{"hidden_size": 320, "init_std_o": 0.0, "warmup_steps": 200}
Each number is 128 + 32 x the weight over its row's rms, rounded and kept within 0 to 255. Layers, rows and columns count from 0. Numbers have three digits each. The size before them is the row's rms in percent of the matrix's.

# layer 10 attention query, 320x320, rms 0.0589, rows 0-63, columns 80-159
102:170134214157120218159099158135140112100110121095141072126166108160113179097130137185164078139117149101163120140167130065080149084142136062117108114181140067125146151138158209104111157130098086093158132091147092201083086209128103143151151098
099:136144050137169076189134120130102218094197143169121113115076136136122148111129143142181112106136109075085169212173179139146130130132161125098098098128107117088148143120136144100067140118133107061100141108099075132053129124122179120127077094
097:072178133179075156128117129118146135135101105120166142118118107170156100098109150097115107113138123164169170190113212163060139099118130195136113165062081052154119093103146125135102181111101129028132131141119159104130068119110091166108104135
093:156099109158103175147096178121111156080132147159085178124100100107167120097140145159138103134127174116125107165167169100119093154143137142099161114185134108127128088135157109107182086181113165135120129149050118145108104175133076146072082128
103:106091155142163085122086125205111169191148147075108150083110162125129138151130165098129097126141128119139136122114143153107115108136166175097110080120096107175156149164096124155117128144087080125164153163103144087045093144124111156131099117
097:133132108150106103070112115124110155133092109159157110108119118194145097135114078119133087148132096088146092138119097144113141073136153136141126140136116152111178127046135112135066110111113142092036188139124155149214144125087119082150137169
101:198111106184119156119101202102102174100140116090157172103085114170134095132081164106092105095129115097116186169139159141124110124161229139102109083186091144093156097073172093117104108118118122112128108089112210174179128108162082136042177055
096:144156146142137142119113129132179139134160120145069113142122139059176123102119163128113179133156149080119208202144068115151114167136175127138128117100109088107160183177128155153161067118153123084141130143186097125060105112151076109156084121
098:188126132109137084069161077142187094072093126128131144115115101116132103106126108178132161112070151124130131151119127151180136079141118132183119138183079123136139111106124127174127141126130202131098111152120087109131108131162080079107121147
102:177181108175139204125171129144123087113182134134110115155094092134119108117119139113173141102104094157160111079130124183058131101147100141115098137129194158086130111122162100153115125132143119172066151156096118171095108092123097125158128152
105:157130138139135146142138172126142157103113119129074150092175139148128111061085154124131111089140182141144123182116151148121150117149112114134125112103151125157176119159103105123126195102090096103158136154187072091164149060114213166178169193
099:119137129102111095105102158126105148151153137081134135126125100100122146144114147157118101118163159103105126160129149126108074076170095180145130149163154111120190091146124116120143145169080139099103127210113114137164115130127171114129094164
103:169204121064102139096137142085140158126128127173144147135117155123134159106113115162160122126140115169112136139183154085120125134114148107131112134087165162156103126070114135092175141123046156125146086093120107087116166058119118131174190104
097:194127151134157161093107088101138104133145160164129111091114163143108107132092080116079123140133110129107127128138092101115085131120084105104082095165070154156160116098144132121108134047090115111093127116126175137111091165192182135139086156
093:129130114122095180072204157147156072107135143136142169131092151093193076151124145087139106126122127116091186116128109044116095119088118129043164143091164160123103144149145104098136123147173143087130135144177104136171158133145098122096119112
102:138121149125119132181073068117146103127137166167132159158113110055162101125123154136189123111201108165094077211120055074151109139135105084092135123177130149182157093088122188084121154151149110178204128078169198076157143177128179150092105106
107:131082102123126158115079152135127084134150048079146026060086075115111167133120116115147179133131176107178101076102119128160146184140145045142068183127142125136090122134135110078120139112204105120165119077136070149199104175145155130163138127
099:133136114146124087135168200175150177144163195099114142125108112171164165131137100081088144091159166177133128127168160090098164113147121149101115158126169094110148090132144125118120142123080078135093185094148101134122193144150135156109158161
098:193108088125099139148086148063155092139113116081175082142126047119167104089153175116149092146083195156103139165136138187151170145198150100115130182130087097088074110086129198121124130077134094161148130136116123184141133149082149104135104100
114:115146147115092202088158110157108131136097133162112069133148152079120082147116103141126134162147099155165192110084079145213108109096146164174139134123115142142086203048111113108119141117173128152162086120074107137117140145160134087080109129
098:145142151130187137095176088127107124102131200071156163093123161093154070083134132133166178078165140103109101102144121125117111158092104204129122097079090133140113075116164106118137078156119105100116118153192142086127109118113168115072123106
104:129012122145166103140072121154135104184142172150106111086120131127165080137134143151152083119114134091110115086103076079148103146108110107120112149118093103112174179067148145126174157144089105112105157110136087121055171142111125108083175176
089:152167141156135146116139163169141152077087154148165121101156151108121111101156185118120095085126127159111174093031105155121148170121102001129140082047074113091171122131057143102135160082160155145175118108161117182110190052132081151128187111
105:182112111161199094153069126134142154135116170112128115075126098078160105127099144111092156143132110103091155184164104077117142125143143056114136059129185142127138114092138164194068196111094208136161149055156104155145145147083138164113118165
094:170144129134103180145173115099065132162091140196133119133132158130143140112129102123156145143134116143152085144115137119087152147174176138097166114155128128080147146104172182116147103080132139092103181142153119142112101140163080122146103136
092:070148118120114125119123100143128101159155134137130160122125137174173174119110152111135145110134198209074074172119125118093137166133168099158121158128141096081145155091133151080152120114146132131086145114125169108111091141088158143147128110
097:129168051158103147146138109076094071113161157143111156120168088142079085145119126102110108114141056144139105216119143225136165146147139121080134101146146110161095148105120124135137120135111145121231062178112152177004106127117092133134127114
101:193127105147162078123124098175104119172188105163143096109128087100126153093145141134093097100148183161138123124116141111152189119131118111129016109137154136145137148166080110114126140126092119110083142112125108157109101157123075156099110143
100:076194133150165124077104161113166139137139113140124099106151153148106120125103099136145125072145065212133098129098104133148093115119088133156169097054103177124060137090187114122146163152201173162124080098096111135108173167116168139095129177
101:129181101120156139114135145117159119095186130088111121141145119114135062137147124145152074190106196106085171145138102099127118121146076189133163121147139140147135135178133140132138125139190128134078131112103092144129163116098129168103140132
091:115119143166164102159181087107151186149150132127112093093092125114137132144196139162171098121102086157078174127132110130060157090142086108174114111101096151112154076091188125147125141176104128080125150131202093135128086130155139100138079133
103:122145129125043129094116116122160126154087138104125131121178088136206105134112093135141165108131113163133135167144070115072116179158144115170187177135204161101147144141139127099148107123162107129131115118135190106120127135119128110153131153
093:122085140110151145119129132100093122143123172138111148123065169137149227115128150115148078149134137158149163157080109110086154160112140079122151158112185124105136142154128160135094153100105088058145127072150117096075099115092058123082121151
103:105141122123133157161142171165071109112077089115180074089145117194099087133149124145115145204138139135117118135117152158079118145126077089100121090106158175095096072144058133184137122129177151151101112087187149145123111147154107166142087166
103:150114139132165147139160151094089109140114120121105151123172131183215124122090074144110139146130157072139125169110063126123117161122136111100096222116157144129101109112104100140189161117121162143106129126163179101164129128106158161082127173
101:144177143159175168126114119163089147136089091139095128113085140157063119083123085110121161148127096133117085134151112127103075169130178141143096176125094179155121131097088071196105132156119185149152148138130167199107136081134126166130195136
099:117115105183069084132169148170114177072172132144153113145147180101116103135171154142057141160119123076109128195151143095127116148102201094133077179118136097123149096092144102172139091113076080121088113143163106115063176134171123066100149076
095:115073114118097064084152206168114159136090158117139147073108143080163130092171122104131165107161123132103065117154129111160162136139165102153120118108149124128097134098127107149140104117135165153146119110086105076079109088099175153168160197
101:147123101100163143115136145147105238158131121135130180144121089114092126097148095104103113125102128129148128041086113129148121110138180132185111095109120138161080130134136106105152130114159159109099111148099123134114140150159135114046137140
100:146137114145103117167126150173103149171170183091133109153116097110136110133074171115104202101086158135152145131176086113080089147134193125157145112137140117100139087136133118135105097110158171112062137123099136175091193183115089071153148121
095:165103137152132136119135134062145110125112133156127139143113117179142155159120107116181086143120141141186115078144091123092111158098101135102171103101081080204134180166147116123110110164096142168127158110118129196124086105137137171146104056
106:171139102172118084159129106152077072120107105088142144110147113133120127090146110115108175183143107130132121179131136101121141116133092120137106086155122131124169124142097145238127121184114143096133147125126059156152123136071147082104115107
099:119090175092137085152227079146153173129122098106163136156147126120110094086086121109098032155050216154122104087134057123135098167136086115073088164108106136139121109131157152128143093144072085072112155103137109129154093150121153119152101101
093:122145140096146095139141102068059191141182108087126145101191160132175132162109125171125135114120165145144110082201154159118197146092145170114143182146133132114164192081088134134169138117090158016138165131161164117141098086103116141099150110
106:169132148129137170128157113124104157161086151117121152077150168161102155074141108055140200159123108149141150128075114124148150077123146108124141118141126164129157201129128118168115154147125118117119161169134140139143128123105170193114123138
105:095137163102107155136187097108083115163115146125130114125136163091069143159171133105093119115112123086122174125095047107122066094153165159103100131130098089175127122164110157089110195142096174139207168147108149152196108129091106163088084068
099:073117119117159151112137197115115077154127110088116158146147126099154124119102144143119121096129172087109157133109125103081131137105094116144115143167145135099110122135098129137155162127164126071093186113138108072156169163133074098166116120
096:120174113125154097127150167153085122146087148123109146145110104100159093063110119149083096147096100104136133124115083138150147166136143131106147122140146136095125063146098172131143154140119164172106135136165165134178116132126114136144124078
100:166160147085158129162108079057160123172112122149122089121070127119159140113135129099214149072096139130152107099090150215206154130096130145122155106124127147135149153102108122156131084153126094130146068119031152147132170155135131146133109138
090:111160122122101092177151180154075129130168119144093155166190139127093159182107089083158149147124125137091154086108128184184175153148123164185097116136124084139075133146130179097091113136097134116126118109117108129099144082096139091114072209
105:120098132124118177117119107093180124159149056175118160144133201091135192141161086101112178104191118170118072212098139127114195086086154113138143139153170127148143216117124152168143134109130010159165149112071109130057084132111109130120135088
102:154140081127149150089176119070125189179156124095136075140141158103174129106149152086153116098108100105148078118119134151130123183132164104118163144110102127160159076066108090096134183107108139124155149187127073076127139123144165117100097076
096:151155128130126152162105105106130125164093078183146202127127134174023156200155098124092163118139157130120138095126101127168144121095194157090155064133051089085100118154064106105113140098115143116104113165083106139086117122110139178181137136
095:104112104133080117094140131139087138105118150121097158106114145157101149144135138061102151157174079134064145120129160136170132110072116078145067094140130120140126169098130119148136190177152103106157059165121115163197124107138130014179112092
101:054128116083139192087154112185114144138106152111113164152150149147098103164150079122159158155203153092081115102098144162152117102085131153109185181173089069174135182142097104154116143134096086087087146153151127084190151137123118116129106110
105:135149156107144087054128102159168159162180201132142079146107129132127140109106076117110110128157228168177090131135116118171104086147110161137140127108079138196085151195091099137115139117127103184135122158143135084131081151141102100117123118
101:122130107115122109084134143139084132122113200194098124098169125110107088141147132152115091087123149113174147108130140113123063155123145125120096057103153166105151108112176149155076119090089134088216131170116140134144093146163162110146065096
097:087086147121169110158111058120105124149095166095130132151105173112138127190071116095147117197106137136121093136167143132135100082136186140115206021154119116119163160093143130151147130085121134110094140137095137124138124142144166087139113140
093:084133149147106117147080187157117107131151104068136106136124105121150115140119134164116109114099087133132118133130058123082122080104105091150077138118123113139138114205137099096129109116173199089163144099109123109090117136087155075133139120
102:193129057173131114150109135113199178113134132140174102089131083172170170108107166082173101127135177136133200132162115126132119102173093081104113118108103086108133091082150166140095164124080137173153165102144124111055113172132141170105094172
099:139165084069117156216111143108175063135176140153134185130196099070123149160169187080190099098107135150126143126164200085121183155127184148099146164144100082125159169141159132149159155128154184110135154151087128102131110112159143169156076166
102:098121129113148086087184086119110146124061098094136162130120175111151155112134144101090175167148169082119057139066094130143142145069086143153130175122122161123091131135119109112170146092147151152157102144063130145139052123181138111189223123
094:131219198156120126113086146161151127094115111155133111134146135160116169182176140136108088149136122189124155255145179172111150151146131083110122093116184107116130120084093093079091177096129061091194121149155108093090087073121147161135088120
100:107116110170120163055155090083141133138130141165110174117111127129132092117140104150133143145128160064110147159163169143163149127101134119201124129151137120108144137118128134125105127148145137162104122216123113099162076125116091110122144111
# layer 10 attention key, 320x320, rms 0.0592, rows 0-63, columns 80-159
095:182132142113193109138045060072151200159124141140172106103116137138089173151166113155126102151092117146129102183099166098082132110120136176169160097163128081100158131053102151118158130106124059102186133138114142148094119115067167083186131130
100:153146133136125128158160120093105141116116197166141108173110116151120109134105133078138119094111122119115111143114186137155100157114166162082155131149047121138109153154144118106090128188210104117117116110063156104128135099072067096099130001
100:063129077143174160143084135147152083117123092154130163143155089106084142092138156144144103098113110143120231185075215158091170057128063144185125077107122178149120084132133176110161120166169152108153118193111135139149150135085098105130126154
097:129174096171165113192149112081221076121146162158117124117117155105150134226132136119131123089162188126154146184130135119126190160159146139109120093133145122125132080146111098066154064154143102158127137085099076088129130141110104139101082112
108:091107107115151197127062126110164188133120111158113143136089130042069130075125143088192112102141168101123156101131128133147124146125131126124144169190153092110122123164062179091119164118142126105127166128127151118119129132119106166098114129
101:104215107149091104101099165134136169105127098217110094110170088209082178083090113071086156037136106091133087078121096094156156133117126163068108146116102114094154082127156081110107064123138148122097124162087068114146112067167158124132135178
099:104063135113160084191106180141102154152087200059192152091110110074086131091108179112117119096129137110068129140112136115148103155147156115101085148124158113103156104132129092131086102145194172119123119111122177177149125130156105102100186105
093:157086124090093093183121099108048132124107137127165170121139086110153140107142152131126097105092140091126114176144098151127100185197129113092154079106110096148138105206102152126158177122102130155098166128118114086127111078166082218175123141
096:121112138105235137158144104084169154130114079162128167101101109113119138155117109134086161185089151158101140152153157108091023091120088120131075181136086015112135132130043094119114133116130134119148133167164143089059144129119140150118127146
101:163173178118067161105156112179107142170115149127194130175063156164085178120161105128135133070132164090157129172126139159096166080173162045132099082155157120109116088160166079112206118104170130088077130121108102188202139109132130117169117091
102:185154093153154125139126196064133193113109120154157101097130123090158124079133125100152108141124130206101139131149149162106116107146086112185098121150201098148170180058116130123121102076100074125126166067126121104173135097073172058118142171
099:110127134124145118127092136141080083132136135110114166136167075138131140112091150129154147069145168166133140154084172129093162118194140164045121203093148115134125125088122173149168107181169101172127134099067175106157143115126068041124118104
098:122159117065144104111130087069129144117128104145125111098178151094135165130137169123144121110137161187074097121161137113100126131115059127180118129098131118155085126152102143089164134159081140114119134175162128112085142074102135133193153166
100:172076119114163181142046142165136117132081119156097121176201109133155137160129117113110131172133115150059081123051140130116060063106141163155057106116148044114134138122187144163089108143158146145136154085135175115139135137101144147100092160
093:102163163122153097119209139090138190182114158109151152118072144092086109152132145151131117088101101128171130103110116133177132013097142106097145116088151150103096172173104064136105119078157137120172143159111118126107145091159146107143130155
101:152147165079153124152064094088118138146114110151090153119131177119176141136111137164091117158141117133113121100101099106167072113093124120100119161124047177105128040184079136121151110136095062072111129121088130083143100128144156138094116172
103:188050143160073161158101145102108079095095104103117101140061153128115146169149138157161115113126122115153124112196161147151115207153127146092129159085137118092124119160116092170102100145089117151108104104157105144105113133156188143147142080
097:116071164108150123156136141136178174120145096093121122096041075120109134120144110073124134145105131144081132171100130077175160081093152041132128191131219106159156134155154113112155132187122035124130126122132100131147127183133132162101086137
101:198137109158111135176073157094071079083099105101176131119123102155127110140152154155129105110068155132147171144170159145126128150121083122122148132135129064097135084077119074138103150124144130123176151136103109154132138066143203114105069110
105:140118120151108117148105102099162170126106130127130173129164119130112072135110132093136128152130097159202136117085175190181135106132101129114153136116093137105101164202071160105151156143144142160218085062155166114135142114140143138155150130
097:093125131069165094143143113139113156130131111133128099158080088137148149100122135128182155083168170148092163081099101165150155137123132124095141112138152206109091126098105157069092168100191090120139136157158143072184138085179169065114128124
105:119150137166130133125081079162096150114160160164134129130097122123087163115142117163102116132108117112187120129095121138152153089138150109169117125099103125103131201100085096123145146118145153110082115094114124134088143159102190130156161105
087:033127187085119167092155040113165093142101185151155097162133148117192132129156136205103096111130100132090108103103149160097128122105072094101157134069181156146154182113114233151145094114123166141162108133142112155110102065148138121142055096
104:104094133123126155182113151152164124173168188130108128145082117137081150128128160180100139107129077127136136180172118030076132138149116149133149144165099085133192098050152203130102170126168153112090150136086126149124111103117089122123171136
100:123147171159154187149090150054102134146057132098166132113091137168120140141108144090132104156119120136104094155097102093113093093139174075174113068140137151145169146082099122026140099083145150097089128106131115112170149196131121074162050109
095:099145157141115159074118157161133104128162180204109135088134066134076114122124167118126143133136199120106126184115144095164196210122112148171110108130076122116172129137078089060172085141144152182121086102148147128073122165113092144084149118
095:064131096102138138198120089128114083157072167129164156125137168112109145102123139100128099153133131153111110148138119137075123194096156156121155109170155157137099110117129120161141125197128104101123146192114077111100118136120071151202207098
104:159168114114117116123099123132147103107102131062097103107159138066141138131140108142056095127123122129083166118122088139113091147134096078131062108181103137114166119161080130116150142129109068132174141104124140119190173179076126146127118103
098:169147116149089184096126151217076136108045155145056159160147100143105131146127131112107128124163106178126105158138123117101154079131114093181167154126111145155127173174108142182157143122149122132075107122122081123096125158102137143062143063
104:138139081142117119117120158107107102173160171089120191165166181118156117153126140147120133105109131105090176111093153126142135139133135147095116195139136129120046138133101169061086111168123089137091139139094145131159149108069141096128146092
091:146160129165141128097137084148164120111128171140120111181130109106105118140172094155157113126123132166100182124113162184099188167124118106131082131123176122163111104124162133146121100112156072107146123139152048171126133083087117129122045122
105:179183132121074147129151156155146119133148127122131150149151179144094157064087112203171128149142103136139084221150163098190146110132119149102128125135178127149188128140098097167143105115090095103099098205110121096180161102129171119229129170
092:144156115173187114139182090095072157143100134165053122115109064112110173095127135140093159190171154139170119167155088171086083148124110096127137122156152145167136068155149172131126122098108164111148121111081132189150116152097132128162171123
103:123113131122130174162181172116101028153159056144092100160105154167101113171134131139121157081117054150125142092084088154060105146136124105138157107175146133123150124109182071185151160126157111177121115139130132166140137164159147146146084123
105:119060129160172131138158143115136143127088098121127215144186132170210191093081132130129101152136114114118099087117165125156151138097159120134039147110104124095165136182148131122117120149128154132127149156138171092170137114065098155159108175
100:157158183138175138124150197136141082152145112179161105126104122149127179079095114132124153109142106124129142098180154081155140115151144145105139137139107131140141062133087135176109166115104127165111138121150148143169132126127123118140127110
099:166101089152099059131148114163123149134151085095133166129138140067157100166121117097118151159124164161115072082175064123120184160106176150149117183173147045133184082134115068127127151106096127169092098091140131160083172108099139168189068156
094:120145150139125128083086235145148156107144102164105097114121196067114147119113145097122142138179154126168102185123132168131097108076161130149159093171151164115096098113143137121152138166112156126185123170082134072153117136104139175104178102
099:168111094064099140147115115109167166108154188139144111155212181157159152109156082085138139072138097072157165166114130123160163168128161121118106147122138106138106145111113086135135114150193128156099070122157145139144133142145117145127107111
101:137144110145137090103097136216124153108108138063140137103089108131128150109122121174136145090133171163135111096091113087037078073163093128110054141143175056121077197114152089085130092140197168112087127176172104163079122124110149130158114126
101:175156138111167202043143164159091144147155100141124121138118137167136092128125144142122129151146163123151077046142099170145130171106091129167132074058189113151083136116115108109142119114074120150101155138143132156165117093103069112072124078
103:113146101131113089154127134197114070150184159106119131120127144145164158122127162089139142060140118146143111128050140090104152172114139154053134106097098073124129067058163140122120202123101092117127184191094123125129119104118168061179158125
104:128113137106160123135180083118132118128111083128153121150115075137148135119128125076134105130129188181117171078135029162138069130167128142142080112167170109151125151080105136124096115104148124164160175078177135068169141145098146149137095136
098:127065145140154108118124100136140087137113132141127095101138076119198133128097088192190130104128146168119114135104114129152175079142106141067159060138142172121151137106114138123167103118144113152133148132112183089152127104081165149115089088
105:172147136146089149140101165098134109158162147137148049073106109126176136097116144071136140103117112189138153129058073187110131117119161113157187102081104133105108125107207113131146192151125185133120106180098121099151145070163145160180144152
106:145128133133144184156169085125139142096190054129142114141194161106131129104154127135134122102117179159170142152128068136135105088059213138130151172144117115104073125116117162061114157106104189095139112135138146156132091146156069175117082131
099:100153064138185099100159110080116092103172119078174171093116155117096107126076145140172120090136129125078144106094113085075135019196082134179094143126208156130130183180112133073118087146145084106067121127133150153151124116129135088130142077
098:143156132111159139118170132129136137153113061101111127141124207090177109132094125106118177110137150161110146132139089117100195141115162144119112108102101132099130208194158119089097119088127176086160115131137128117143103138146174139134138097
105:067181128110113142167118099126135161085127090107115133154073141128143136151110149112209159091137150177144109122178115154182113103082130144118147054083036121203147135088148138131126095132155086067118094112104139122046135080153096117139122167
091:088125127142106091164129071099129129123168082131130167148155199153134103199123109101131108108088122073122160077112193160135170189081156106131086152108130146108083105166125189097168105121084153164088024124114150142103171123144173127153112050
105:102118159147124108124108123090121058117197149173146149141084132129165071022118148114122127190175151072112091232156097177084164136119182112102149141115151103154149130095134134142152200122114113140094102144161113085153101107119094160089192126
102:164098139133255102092139072076141140144099133133117127195111087113175133103125122157121117165145147084132175160125133148155124096160109125141104138105136178140083100095117126123111102130112131179095074087112124066088159137138137135118050096
102:124161164101098175040109140063119094103102123154127131153139111107139111148094119079076178121183117182197101124176085147142110129067143123075152136098085109148112156143134149099157129168080144116114134114125081080087166128144166085119069104
096:067142158127131122115164207108093114126116119149114143121178093119157154138109146128109127144127076189124147151115174151140106146102113102087142138186131149129104101111117124142212132157118133128137105137099155137102159080100154130138116115
102:096074152163168120139114111117184209106114091093137130131164108138113072103095136165130116154124129122174117062127121157162160104136171096136127155036090126089088119135139186129090136099059121092129075164128130059149125152127162105128158138
103:157137098122157109119096179123159140191156101115082088133090124101128092108129141168065124090103136170119162138171119189140061137114145051124158167118077136096086148052076070080091152117167130149154144125123147101158112119120142137104063162
103:069200123129139157095143103127170158114107131163113103125132164162095138152124101119056135101153162140099098134107201122116070092163141156176134130141149146096027123032111176143071124122092161124140100102188140123118135098170176134130122063
096:116148111174190136099046108137158136101138134102119159131095115190110106104112158127162171070121127126097146115151143112109111059124100132103169106155140140105137216121157135108082123123095161153141141132090115104140026157092114107159080154
093:085102134142120175076128214167124124112122104116140131136121162178148120119123141126183114130092106111114069129051089095075127071159141113072125159121139148088141108151125107092100146145119092147094128188119081141163104131135143127212140089
099:169157109156103150141093144124112130127104134119141127161191094138136131121159135106075145123125129114161132110131155124124092099178097051114100129118127095135136131072230177109203132158158188112145155145123116164140112143085124148092026082
104:111169140104127144131186090101133113174059154176125166113158143174104138116117113143173154113158114092183157227118114151190186126100136082140146125095094139157150139173145073122131121171125155106182151150101105096100129078172058115196135131
101:100099119201147128099189148096121110131093121142134184094155152189133134115115122157133126120121127152127141083141091142099115151121107108165127080153132130102121129116081166113122142161125114124162164081164139124121123153121172150095163135
093:160176172145094124172152150103175091181053159118115086122198168124154114137116145097113072168114125130110079127116118074097144171150085134177129092122155128149187085108166132123154119178178088121118110123096046095120119136180141134190098134
102:097139154117121133104126156075126136130106083160134144144137135166104193131118108100065130096124096129141065126139187152142139052102130123134120094100071164126107162093103179076171117101127113098101143135135118093137146158105108151155082165
# layer 10 attention value, 320x320, rms 0.0502, rows 0-22, columns 80-159
099:141170137127161098095181139145119157120092155081118211114178143156102115120124122087145114113118073092125110084133051089153255228127130134088060109140074131119125100111119107165084132134138091100160141087143161147126107108145056121153109190
105:162139078110116146100129083109138135103203137161138143137083133078141104066091131171142136151115135113131145219155118159151183125117145156181127118072108130115131105165117153111138113103078076105183097092098120108124104108136127125177152130
107:115124176148191083124176138134167121122142108117124145097115143129225169117126126239105165053141088183154089122134109102083088156115115129150173103126101122126140109150123113121153076109161042163122145173154107166126100147150123151103141179
105:123135092131150125138158116147109105093209123153088137106112152153161175077096167124106106162091164153137078159146151159138167183109127138174095110189125146135173133128125096164128101124119161145173134158111118127176103134102167188164124181
107:210106085132115090125136147120087126135129136146126137127021113124145113161136133161168123062092139136133144116128131125099101160129101112107229070088199129142146167046157114093094140108146121103049139076131163133118094127131051143162106096
104:127073131144172128085094180141139126114169102109128147100104112059153167145112122088183105177168169133158089069144140153148102161139120166118160140156091135135170132095124128127134140176132091168189123172169119069161124145121208144116133111
104:119128151119138115138103176102051138132107138111153081147191131114138129139136140115075108098143165070107137186101133126119188139139132153171122121189139161142115158144194117101191143117107136114134126157101186064059156140120129114097134175
103:073144172144116099113124178124103132157139132128146094089160073116196061080105141095175096097141094150168135133151130137180103108142074178148139140087099111130169175121181119095199078132085150103109151079138169114071137110131115143175154186
100:124164151146109132145138106128173159125161150084134034143118121148088089098167121103146109161120138120122162172188130147128109100125118090103116138115044142148164121164093124148136138137151106109195135137174117119068077131133118168136129088
100:110113081130174139101170107235150103159135136139102107115082119148196105091141114100109127206152185156120138102138072190071056161138050080122164169138147126161116102100113107115091162094136144110106148092174112157079158118153151138186106053
103:140087124140081064136122125145120149122099143176097120132031153140079090136150110151097092108124122091169186083145148150153255153158118142139094070109079146121116089148101123150139120130147122149081098178130092087147146168140093151141142132
102:150154137140128156153103179153131149116138109124148142127187098119086166087154114157177121077142121146131058076125099172157107056132150145150205100118100101129070131156164112094104111175089155143090138126092161178061130135130172071124146132
102:061112084125106133125098107138098155096109154135115109116151098108140188126111144113174114137145125083147202118175069166049158122162091128135129174114111103119132159155141166091117049139176121127071137111136141005147163113142074131114155116
104:113114108147147124103112172179088104113133068174159065145137128135128131176133144105112120190146154153105023166189164128176200136116100206134140159101127136134134178171174154104145153122106097114173110069092145113139089084145118170141143051
101:054134053143117116103151119092106104126132147105155231095087098093106110155115121133146106147130186125178169134149101131202142158145118118151112095100103142127106235106127125131040130095130187138137166135115123204066176127153185123115132142
099:107093064135164066140116116089157126138097147137143110133126111147095148100085133137103097190151078093218162067168206090105193097095109074084150124127182133142153116161045141124107094140026146157143144122154161078122092134137130121149103135
103:065121167128044100084139157178195168087135112168102143130219162119088100112124118163149110096177128086148150156092107105130148142111185131120094111167085131113155070141122103136095138133089103143131122065142143108143111167162182107183134091
102:174143134092173169106156126138062118103068154159114134112151122149105175069147135199170122129158093166078108098151166147118150145094126130135138094095134108126107170139123101095098101128114225129149111209136100120130148119157195087224147189
097:109152150142138090105104074053123130169123110135144144108089123122030068103134141137142166118137065111166143150153148110143105164103149131131124154145108100108149167135159078126182153132191240168092118044169112078180103101104120144114117168
107:147147179124121126084136100110020126158103123120106149127160123157168132114128162207125120092126075130146159156089204127102086106140157147137129138214143120133117146065118095103117122127107079130122130124116007116204108116112103134110120124
104:114067103110115127077110077056089125139212125126169144146094123122093126075134108154146115186153143098137089116111132136145118087123120162142094142056117080143154166048122119119109130137147205122127130163111186127120102171148076133104117087
101:138144154122131101109145089094065122075147151091100124091196122099135154210112134143111134208094136114169143168069180120107088205119194081131185152147164116115148168076162101177118139145165189067085106157137193150137109138160139148177140099
102:181095152141142209113133140141100171150196139133117117139067150137169134155147123117117115146135151104110102112185038157144170129119076163141102091151173152103143156088164114116109111077122159138093165132131158089089130135154097098108085054
# layer 10 attention output (transposed), 320x320, rms 0.0401, rows 0-21, columns 80-159
100:084154078121080155188111135128136091103143153182182131130087151117165152119162157191105112143176127141111183126119192082141073114194112185157174113139106095091127174158107126101064064112124160151099116128145123124134117135129119153122157127
104:141114150165120123132155155119158097101092088113102124029140106178096146118108103138146157088179127125115155136139083064100132121149107103103192141173109122133150160104159084204155148165098177142122141156152119153163174154140139123105142104
113:156085126132105079141103139125123152118123105125115113165158086156136095161110047083136112124169145067140166141099129087180109128115146093121110199129143108219096203160099103134157113115128140139099093150109073082159171117108119117087107108
106:154105095141107180155132113103123171119089137094125133119169071168150101087160113093143122158158096165126162158112120119113121101149144164131100170040125148118115112118109110097231147099188110133122128109116158181107121123153125107136139123
109:103092144136168141140072108072162121112174160082145126127177108120154148109169178088062137086182166101142111147118149114141168131129139122152068176140083137143103174161114135139112106156128092139111170134065139106199161163143151112098168152
100:150116095093139133148133165163107141149063108089122103161102075148154078134133064100092182095140150122132171118095111141094124100087078148115112116188155155146080115152117119163117139070123138127088108187134079150165117163159064208193159160
105:155104111105120139119182045123152117198190172124077165120049089141177142127136121117192169160111063140154088116150129117115096120134171100061108157119127067101105087108120111211090088159144107094106105150111151172200074133123122139134154117
106:123085095069148139153099082082159099148101136089137123144131170165068183126177102182099138121073131108146116115092121106116153138089160115110116119132172149072103125151111105099093156160111103118172127170097177116126117136140141148092155110
096:130114144073133106092160106122150085144092113099192167133161176162162165138125132160165111101146129136148074135071136056197105141168146177161108130168207116118099121146140136137115124150090175120103140135139150155156116141160131104138114142
099:166164139110097076175057169098193181118092103107178124199141168145116165117092156090120113096158111084191152134127167132162168135059160151115144095137163151119113159107103121107163078180164132109171126144087147112099098122100138183094170182
101:172192116126116145104133146133112096124162076118149176107162089154156152127121121089158111133081143133138083169078099074088092100139148086174186147122129102115083144143146091117089156141168155085140182141139137149132134131063117097058078145
110:122161147111105077087100101139168115146154123152077137126145146110146118142100095126095144090089097135114156162124158096091145130134153131093091171117114131204163108111115112190151196055178087141107090176134014115144134109169104145136078070
099:106118157157142131146161090177173179203140117070116133124098148112118063114153117136130144160147085067168109145112146118168163108103161126075126079101156134171121172105095097124192159143089108093183134131134090147139140132126153134123187101
096:111205164133151130185159109104112103157113165109089134157138108148119132087124102095186140070094112121120204138116128103083128064146138139118105163141094167121173066144125077152127105117141178159125106133109136147182065172131194079147115205
100:092135134095123082160089146114127131089149179132086044159104149160131140134161138137177128167100132121106106162140120154097124074116082150113123088151131087091167039128164136129188129152106133120127127140150179118136120064116101134141132126
107:103205172074144100075130111145107141116176133141098155150098110136131125163142140150165089120153126159083101158124078170101052158124135171150115207136119174094113195088127095151138071137127147114133127144140086119126169068119148157091143155
106:131090109144178120113126108081072124138051129150145091144142072068125154118143146168089171135065090177139165112133131097108131097147073120067161064092165135167078149142142166100165112111139136142184061133142102147148120109118108144108095169
103:059164125085073073124092139105118138105160147131145094160149155093177154148030046104123132165107128137156171144101121147147151144137140060137137149125150128155099133155094167149136142180138090126085168084100088174115117098173122139132110141
099:115067149113167148182143186138114083051166141153079091114220134124128212127156112140115094140098120110131134150086069115165130062134124126126069093126182118155122154142124157160091083117164026141169129166141091172072096143145139126105134073
099:129090111116138186142092137133165147104114147088116088099147128064111129106135119093108139139113142098146135134174127115101119162136132094114056076111086089111189165141140175099130095117158153070134100116057138180118177203103131128151075132
101:078175143138123171141134119175097154111133186124082074083114125129164097177145148121122073047105140204115150153127167121101095125127158128116143102139146211089095060182178156138153082100150079105127114081092124124111123054085140146133198162
098:114086093171096144135091166167143150132157112140149142166086151187165105106197099171121138052098094120141142102174113094150122069090086151137076119109071141151079146167132222115163133127113126160163142159115093148136156117127082120095107136